Part of a small language model's weights: embeddings untied during training.
Each number is 128 + 24 x the weight over the matrix's rms, rounded and kept within 0 to 255. Layers, rows and columns count from 0. Numbers have three digits each.

# up: layer 7 MLP up, 384x192, rms 0.127, rows 283-287, columns 0-191
# down: layer 7 MLP down (transposed), 384x192, rms 0.117, rows 283-287, columns 0-191
# gate: layer 7 MLP gate, 384x192, rms 0.133, rows 284-287, columns 0-191
up283:120147070105135123131113157166098087128155094122149135121125108155143119115108144119101132146123122144106129122143181168144125097131099105109130154080149153139140134111140117135124117094153117182140138162126125117176135119095163134124158150108168131128147139092101155110142162133123156153102153122073114121114121140108107113115139171128080132124116107145100122126144155162126164091150137154141106129128122115141133133143157176131121114123143088126144119113125120123131164141155101092151149084112077119156156135141080102135116112129172159125086149117114146112100100117070110157
down283:149159107112127111099145136064096128125139109105131102154144143168138125115130137085127137103150124169132083181131171155120095116102127148129160157134133140100124129119129069142164115150150122166147120133145114104124158129073118121155181149140114119112122152120091134079166170136109146104129143145086094087131100176117147101125137112124115127089143112119141136123086134157119130147150138114146147155158083099162137109144108150118132111127111128106133100118129118122119132140143101107090141101162142147117130099128098107131116118123153162133110145127122144142118099078152067127
gate284:101135127119143117096114108155155167107134142151118112134100117145152154083081108114132133127098112157105114127176110084118114111077107110098123140168138136140122166156155088115131130093131152117117155173126101133156169120128161155166149168129142106115128125165105153091120120132135147103122113127135137149150116134090071085105135119155115137114162137139143097122145097109182157146143088188144102112144140169156109141139108111126134093100145118133134120158088153127173157162160118120066123108184133088112103145110090118146093153161103146122129102114130119148090110133120126147
up284:137153134080163128135129144137136111118105144148119137129129132146132091160116121108157113125079109130166156163135151111143103134122123132121137184107139130158139124087061116125128123131147165111130123135130158183146142110120169108101115138130154065147140142152131120105154131154149136108107131133107123118097102123143138101155143185154181081141097159162181115128137155172161097095116160116122111113141118138130154110137106117078094114159107202108109063143158110133107104099112125087130136115105108165101127122170137129128118144097135166138114166123133149127117106082098123102
down284:094101123117127129137121117117144165122108117145132115107121108196110128130098183121102111135106135112134105106098111123131100147130083111100131129116153130085153178141156167139118089112104094114116174188087078120128166110128104124147139134106109127138089131133081162088101161147093166126123130122118101163132111144133101097128125123109126131129170118124111158130140109143136138130141081129147104143097159161167157155051094129123133127138141128107120156146124138125127161153181116118102145113139141097110121149156152131122134118159124124118129122102063113118095161116121092149
gate285:138145144137068101137142130122116126112140137146154134122073129077118130127149139095176087161105134098131071122111122109139109142140117132122152159129125172103111140117121141147091163138089140108109118149146112118155113174140138121164136139103140089124137140152153145141118134108125169099149113124170118136125124129113118141107139128125123135128161133128154124155206142162130075147162121121147161111131155127116143144129138154138124143140131110141154179121105130119125138145158156172112130148151148132160146154127139134127074143119182152134125173095129119141093099117123083117
up285:141110140147143106161146165138092113152092136117115133111102139147143148137117116126106157144132138129079138138152112092145097132103111117119144121130124106070145115175096108165114115149116149080084087118121172119147152151150095148135125142148142167119119101140095086097150158157161139084159091130105150113143094139143133068121124083161168135164097121160159126143138162149118123119149152087138116097114128112113149159101097167135087153138084163147098109161119110129128107100161139123093138080143134136152131127124147117115144111118129133118113126140119109174138141132129162084
down285:114158140157099084118071063131152153139128135089137112145137127145132151158139149142123126124131161162137129131121113138136143128117127102183123119101135134117165143124172137125121129138133106156133146138152140146135096165147105122133169173131132065147113149161125134125161144146097118125092098121131138090104135116155136145121139115137132117126157131123128134129093073128113134161136143146137158127103255142157133117098150153145115159124111137160147093125111120100123124124106134133154155151117136083122126097155126105132155142139145122130132122130087141123131125120174133112
gate286:148137138133141081186179104079099129106141112112115120147182147128138135128123174126135159140154100123124124154147170109092089110122166148117119136143107084141105156140114131142112124144157119104103141124126139127178160101126101123134132103124092130148102116124124177117127144100121130092121150139150132137129120153113101124156146104144137151138136106091100115127154129138102105120092131125118106160164144159124145133140111136189153121093120146138137155164128091124075185156114131161129065135117135184177187124107078149140104105099128103133130094099160113153099146117148143078
up286:119143131109141092107110152112127149163139121132180131096109112122152104177170100121167155094134108154138149109108136099126086148104079170104165135151122163118114134152117128142114162083149150164108098044102141126130088146143155154111127131107119178136119157106144133113072160159132138101094161095126140157134111089155122118128094124138112142109103169101126132128170148098162095138099156100121157125101138114093169109104136127103089111094115145096097064165146153141114132094131188119129132122112160139136097140072146117111161119142165129133109142124138080157143115109103137109
down286:153126164107148151105141109146146139076128126147120134154142120147118162089149123146100120133131161101170085112111145138125147155124078138100113143105116159184138122097180123111116107125157128133132104131171137104130130133131116162130160138152121163047102089218123110129117133137119114152124117109128090122157193115081076127116122129112157088102131115132100127112109120140131108158110131127135197131124074126135171130131139145127120091079119141139152143139099139120129115165121165147171116126138139096135146124123123136107146173133172123115182101135139170112121135110135109082
gate287:128130173146114120108091112150122125077087174119127100131111153116149120120110125113104114107157145138163106171115163117136122112159107093109144117161134101111098110085164121117138124131097103085138131084104149159118106132128146073142133107074096125110097100089157126138128128139123120106112132137102078110116087123146078133174135167137148129098147144133167192121143092105133120161111180154179090141164126112135114122094152072171118167113142148138112142149127141109070163108084142125156110100131115106064131157102133132124117114140137105147093109155129122155142119116104110142
up287:149151134157104099135124107126151105148152111125119134143129138174103162112087117100096130125213131129125178170112101118135142071119131123145115121123157089101120118132137169139109141146110130153096166108153096117128153094166134107119128090162120108122164152150156136109143180098145160142105117122160133132120099136113128132082119132147148151148113163155099095108138150164182087131150118112071077117144110144132080112151119136108116127150080121134095080124137124137101094137129079163159098130115147132182155114113176152133112134107107106132128135096118147082156161139097150116
down287:135140108144101089146127150143129112084124114160151083130134113096120102098169127107144122167143169116142119148155143121132125112137104122123130059106162106135133142133150124146081105169120099133158123115142110170121117145147145147089145082078119126113116169083146157117130135151178080151130154146118110160144079153103116107148140098149152163103162136129114165116158111104133111117139150108099118125126204108159143137135115145133107131096136078164139117094129155137130079124136101094120128105153118098063178103132172125076131137111145128159123114094168165119142144112108141101